python train.py --n_head=14 --d_mlp=3584 --norm="layernorm" --qk_norm=false --attn_scale=0.125 --parallel_block=false --init="normal" --init_std_qkv=0.0209 --init_std_o=0.00427 --lr_mult_o=1.48 --beta1=0.95 --lr_head=0.00729 --grad_clip=1.0 --schedule="wsd" --steps=4117
Each number is 500 + 40 x the weight over the matrix's rms, rounded and kept within 0 to 999. Layers, rows and columns count from 0. Numbers have three digits each.

# v: layer 7 attention value, 896x896, rms 0.0526, rows 318-337, columns 416-447
# o: layer 7 attention output (transposed), 896x896, rms 0.0686, rows 318-337, columns 416-447
# q: layer 7 attention query, 896x896, rms 0.0527, rows 320-383, columns 416-447
# k: layer 7 attention key, 896x896, rms 0.0526, rows 320-383, columns 416-447
v318:483523512559467507472503563489523455423485513522475509529442496488505514504537519496500507445533
o318:491501482465533522559472461481452467498436528453475500562495507523491511502484493483467503494542
v319:533513510414546507572488475480504497492509462525495533501510518492483526412524550514508511414559
o319:404482472530468485479406583496503516531464538480462499526506551511532504555510446554475482541445
q320:428528518570439459485432491481418519500436503462526516498518565504438569499503558513543548531409
k320:487502528436538522496503546524435528527433465482596463451524466487495503560443502553516545490503
q321:508394487490488519464531539444502533567484534445558576560482427574477560452488515509508453530459
k321:489447499464500440468555433482501536496526469510579480598518478490529515447500461537466542610587
q322:479481478521516547507510488516499445517518478475537344405521500534543522542487531521435537487543
k322:485445565479551491522504459537526544541533583629489459477415458528435591518494577517500476439473
q323:591528498607531531448488459547495423497509520493458531526506513479490492515400544517531422482469
k323:497640472503487531431505518545505473446542442460477521482438477439586479531488519485471463514497
q324:540516508465449581458537502475495489511417524496475526614499546502435388437494499478515476544551
k324:542487513493484541558583519445468526594494522507509503493493531561543439530532570522406427489505
q325:455501469580607544420530404436512478553502550526473518522484519555456490451528500540470429502479
k325:449525469487488499472534515553508494472570424481420506474445562483464529493528426547513447489541
q326:601506484472549494516425498505468494461508412435468497446508523515540570604506470566503500523481
k326:563613509546499477552464549452527426390430484453517448450467454516571455455474498565460495479497
q327:539528558477517542480545567451500489581505432523455495467573519492485505549458508567479558456454
k327:475523535520481504598501439533528505490500532447476506479462516443545512571486457559471547487517
q328:492591536490502513504421543497529494494426462454518516436510524459461503474415556434467506499493
k328:484496515504497421480449467531503534449527456547443485480475428482533487507540530502488509508519
q329:475533529497472445493457537494517511518478519456488492453478522515484506488488422449449529414455
k329:522549531502513528494513435477528489474528502494461519518505472496523559448573412471469555500486
q330:488571436456490476457514471492542457496485426528511480449571497528428491499436498433530471526499
k330:463456526482513433459465404457493509488496457502517574484479458462493567455499483488506517488533
q331:522459489414516474479504540578560526474570548489492538522520484488537487563576517493420537472444
k331:458478488450541480503513505418464527524490586583528532536441534488434454547542479576574532541537
q332:527562493496555469488441459419501477415515489476463489485537497525535575552604496505410532502514
k332:504474443501469546516539432479500507548491481552514520450455440517504482460464495477556513564506
q333:446510519497514523550557521411524385547544456508443543492503460461498421439512461572467537421491
k333:486518535484516536551556550497502459430546582538476428546581518513440511466550455517470465473472
q334:492531465534489500517482461485472551527507446474455539482524481426420409541502527469474495534536
k334:544553447542407404434426539500375558512456505509423372535493521480489511529530507516516538460522
q335:459486559500549514545507497480513481497539470521470433457514558430473519512477534542450520487458
k335:501473530521422531444473450420547580526573388520520466483617528450468521561480555506447488431482
q336:510482566490517471515531498507556480468515427428608523471535498484528471522535405546502471513443
k336:483505451463529529577470569502524553448533480510502454452502476511614497534444503577478446442499
q337:437427479506458541471459504519465564485537526509440552536479526495584473461493497494481480433486
k337:469529527537534529604523481565427514540542489538581464586485459530551489548525547529527413466462
q338:460481467454584540507395541574465449484571533516503480514551452518477558440559500493532508505540
k338:546504438443494521531451513516476470479462520537560408473523462561461477532582545499466447504484
q339:522538568532454546516469492560532488450551485408517565506539520429534474477443537592550481550556
k339:536514544561403516483470468586483471506505529501499501427533513469531420518414545573482477502596
q340:443476452501528477553563560504518426500573449468482564420482509535509541489460567552406549396515
k340:505467417491545532567454589430471487472509530441469480499526454503459518505439491465561563493499
q341:460527569518488448461509508540439433554408466440421527529433494425531540509537468488470429553519
k341:568526567498543499440453480481502543483534442542475573533544600594522527515618474479454496571455
q342:512459518474492464493527482457507432513486474476425492554600467512498472512515409488490492521511
k342:513423521483436536397541505497513436577420548542530526500495480530496515497519452507495562526466
q343:446525504461489527524533529507487449456454460490543480520571521460582486543422536521496422372433
k343:455491507528481524457487473484532513487478462559554549469550437531469508448453520507471404462481
q344:502506538443451481531483558538466527537449406549529519416538523454511464547555514504497488515511
k344:529510548441413511452500525575519468488486514494461568528495505490574418490493421522480440527492
q345:508483493517522473515472526508508498458467515485495490397455488502539486510537452512567533515534
k345:516558447526479513514495458522514522489455459545517408555558515497562485480576441436461483537599
q346:498530470523457502480461470448516477481522512463601465456576446492539470501489502518485454435509
k346:471527570499518422631505479527575513511508518439518393551613490512470431466466506535564554480488
q347:472492512411507470486567528489437498473546472501524460506545440546490507555442457465493549431536
k347:527525585535510541514503528420495548518525557510470530531504448612443529531499560501526532529505
q348:484493492519523547518459403501506530421489543518437444520411459520449483504518514493447479529454
k348:521515527513482475454432534552469414495486455477485511523563490534487490521570597464480483528472
q349:561483485472531480540445542474522540481389451528459513553525519496501477490461538445509511579548
k349:537461497532497487530481525471435488462463540506491494486460545520527513424511466531436527514526
q350:463438529521509437466499516529422517473512530488474506526555472499502515538443541472474483512535
k350:508475542547465452535562539408498511483444486449528546537515494522422481507415438549589526486583
q351:526461478544548543532495483505489522498580515463405499517435488437607490455531508552541560450509
k351:473480500564519474498515486491512477460486440497533487504455537524507536502529452415479532478460
q352:453510460553487500514413506546481515482499472475520460487498454466473490457547513529421519509435
k352:520435430522515552502389574518476507536507484485457554515531502543502423535509528545443562534475
q353:444501494468491487415480514474508455558524554562484563518466597484450521495470457519466440479459
k353:513499535456576544492616445511574430530562530509538543414554527548442548386424488441529488507464
q354:556579434532480458532494496476497463445488453533470517522531440481501481507528544534427538473552
k354:526608540451436423461471484474498512521442481460558570499475493538502505549457467503469537527462
q355:433533501510498472446531514583395412476472415533524452517474458524596437456557516476522485474526
k355:494520498481477540450530537482462454494515473412532524482446458539556532546438434475543553521387
q356:553515512565523434590464455523479491511479488455591487526526521477522511573485503500488522461481
k356:505591479490557451422583494451458528519486546524502512448449462479478430558509520477490510500466
q357:529459504470431430465487544512508479451511478567486549488544471456541477511477500551457526505495
k357:491560490510513478501488481455518450451529531454514382522473423535570515476513465468492510473546
q358:456539560493530378487457553464459495506552464515487507525531505522381482490511417496531469562491
k358:492540609472436478480457518538539440523530446485470446428526559498535481534532495467502547523457
q359:547492499579526552526440534458481475554512538474504492451509548479478483521403570486490520494518
k359:442481537585481533490551485441499446513571460443524512471494544488519507502458503503490529538543
q360:507513591481546568605509526475457475527623493475516517531524471515515473498455545537489517520497
k360:517504491509501507441549520482501511494390541494602419536536444506564514469510500518455537535557
q361:438532500510458467447510477497505409563560505527533408536544507469515566494497514546506568498516
k361:492469434476535569523538491411415509448567579543499425489461492486534472437497560588433491407528
q362:527468496529448529512479441555484505419504480505535460532507480520566453462500508505471515459418
k362:516480467566461477488449436490507489479422446477512472507569500519472414454459469471412460442492
q363:581483472468442530486495509517563443516531547512537480499528448502443538553473540478437493563561
k363:457460468430575461506532522518481499521492565482494503548469434460558511499521436447444473507519
q364:494567519480471544516475486553546428475508513519530453475524515442566484472492517433445520516483
k364:469483476533495474500505500593512489440476480538459483501535534456496517476481552536481497548510
q365:448515444484510508494555433433514502549553501512483521540472558440549445491498429487471432518569
k365:462528451504460465525625492441520489537452480552490510530576515464538548520546409506501496530530
q366:520474472510507480552509506414592483485519509543442572493532474568523539529504554552424519508520
k366:512411443529465490582457525445415483535512519550444498433513488531461469565495483531449481427520
q367:523487424502579425505516511526519491464530522453599547509559482573531450512546458475496501535471
k367:605500459472513453575553509515502490470451541507473510547428509600462512500535553468531457443549
q368:469484504481573473468528538582519491471489518495559558482355482522498523529483518429507514557496
k368:430584436434605493503502485512504534498498531535425462411462476519484507533522592490480531558472
q369:556440491510463493525545429469515510519439441496491493554425521569505517503547488455545482489480
k369:488476507529434465449462482489488463530409455437529491462492508527514493526480524499443521546443
q370:432431499456490523487426498483510476511464467516496464488502493549513486556533483536525550451567
k370:454504500519458438496542530498503467494563490481569482544487472478413502543512466532489488475505
q371:480524490484468547497477482558503507540471493479531517512528525477507532519471533490515445445520
k371:559500501506470448479384531466438496478484493490465480400522495448466536466526467518519518520498
q372:528537505421490504491498460504505532454533474477561477519529399418472544534537555501575531483508
k372:494497498517492466481478451465505485538574505554541520467430542566508510545570503495489526451487
q373:528486514489516492508473455476515483518474497495464481605468501542448430506462477509510470473571
k373:460505524499450512433430507437466550489463457457483476469409483539569457555487434438515494507524
q374:508509559506402516565413570442464462471495519555481504489402502540566553461482495546586432447578
k374:489418563513508492563458497592513489508528540489502492467439563475500608489488542522522515448518
q375:460438522458421533491492410525519481496522569516572485503507443563533455555575510537431560435502
k375:444543587504522484547571516490459540547566453546519494534461473539490431516531529451566487425532
q376:475424492414570532540410465426465493522520454545472490470525511516547594456483630497532500573455
k376:450514537504540448434491484436493531392538427424449440458456543526442553490486580463577502534486
q377:451498499475446426462541544549574519569458547437450516478438508486449472562495488495472471535463
k377:491438488435495464436514553541594476528521571471505455516482489467448516497566434443518487564493
q378:432536500477460514536510467473460546592588490516583476502483507476524528500493532545477493511525
k378:482457532528550440553533523556530461510576461569411505477482530503539508440474502480435479507486
q379:538457478503548500491505423496473432543459520577534450500479541520530472492494488497450447538535
k379:574474470439438610499511509527568488519471444593509484452550512497550466488493557561419495471485
q380:514580528432491520512526525537494449568531526512527492525521506549516530523450478464499493539568
k380:538491447484531431477535380457427394524520578469508467488510499468519495538521462456510551491486
q381:494481490534401528493470506522483462468531490523534481424492503440540472506522525543420500468499
k381:445433560513437539473549503562444482425482522483505520490500463488486461559511576508488534506461
q382:536469544490506629589505553615450453398427556468568478397571515504421512475477502558503557484480
k382:430453575534525481582551451469551512456517564534540507533481477533558508518503517516474505534532
q383:580511512441524515520608509444476514507468528534436443526481541567488473494554554483485395588513
k383:541410435517523566444519438542544475502463477425471406430480482537477469528502538515477413575492
v320:498570477507456491435466523542502428543488515533520524416555515515425483556519486551490476537581
o320:477451458454423498544503456470592570437555575461496524546507488511466518468547522494549523580584
v321:528489541506491402529483507467549454562456545548480475553456490556413583539566453453448441437483
o321:494525494440575531563527473519475522503577508489480485482516535514486377517429511606519496519481
v322:519510560470480558496499427514520474465477495552555426408533487554520442482502544478425399489447
o322:503435539548522511474432663574429541472503500474498503496501456497551532590482456387550439524476
v323:532542499469517463515533497480497371533491503486596501508566482466508514527576520444484427482564
o323:588524465458459374557551453491516470473489475482433494484359542470470507490547405568488561551515
v324:578576464543487456535462514517468498462535500484498534475491493506488517449523468464551497559516
o324:464534518469544473466461464476473405443489505444555554589436420445500477602482489570536515552434
v325:499408564460526455505500512484565449506504448522359511484568424514484489553587449469483526450496
o325:533528490530464503475526467491440519519444467494504416487423483427542495456464507460484476481467
v326:482431514511515504478554514497444517479563464607531516529517531529449555549479525476486585581463
o326:481500544523443465490478460522503493525535460525419489504480476516536506477507471562594469493474
v327:428526575514479483506489560444460424518513532548476463433484485566544573515482437552493494541543
o327:536493479505519481446370430430573456529480468445534448496457485425497408424545492419506454486452
v328:447489518549491403536493489509521573441579550551518503464515447485520507554487455458585492555520
o328:532571512545388569464540470472500501494457472428562518484441517496474493420486539494475455531465
v329:517441476468490461432477603499444550464528564532463462502514452567479510444545524473619481471521
o329:610479458537509484503511499513449397491487461492548544527512461502467482524501430536441560562497
v330:470485526539503518451472484466436508489528514429562477471465531510497516540480447477474548538484
o330:504485493474447472462489603487541534505474591515436522511474571448564464529508601498557504505572
v331:450563543466482479552503459498551456549592533606467509473577505544499572544532488474574597553489
o331:549541393583499443403479557478535535553534469553514554465397460560462498497456508510482531494509
v332:425511424503425507490477486501495453511531504413511495476491558477472494516440498525540518484517
o332:611374509464489424538534578464429555483501433521503567499483526496605524409492491504542556453488
v333:503559389512530497509462536491476546435487426591541498577475572547533513511506417599435503500500
o333:564462544558521482455462498447512524602566560540470421453550487481453526555539521460510552490622
v334:554563503542505467576600530519482493494531543574483517545519445487450523454442478480489497492474
o334:534447473504544549391463468491477516485514428537495381547413526522506502553464520432540445519522
v335:437522498432536518484604555525489489425606442525472551477527477418524508511502449555517536454513
o335:540521474506517512471460402456516441498460582538497529471499547498513472481502534418470403479433
v336:411468545589403433470530513553498511399412458559534525453552473560451435477543480465549475533521
o336:477434493458506407486525510465558485525549564488487500506532472467508512531567543495567468544449
v337:466516468588478497513561408523498490523504520476464422519517492465486404532536532556475481405591
o337:531460523481451524421470527530481540483502439508520596511408402515516519486441482546551634527507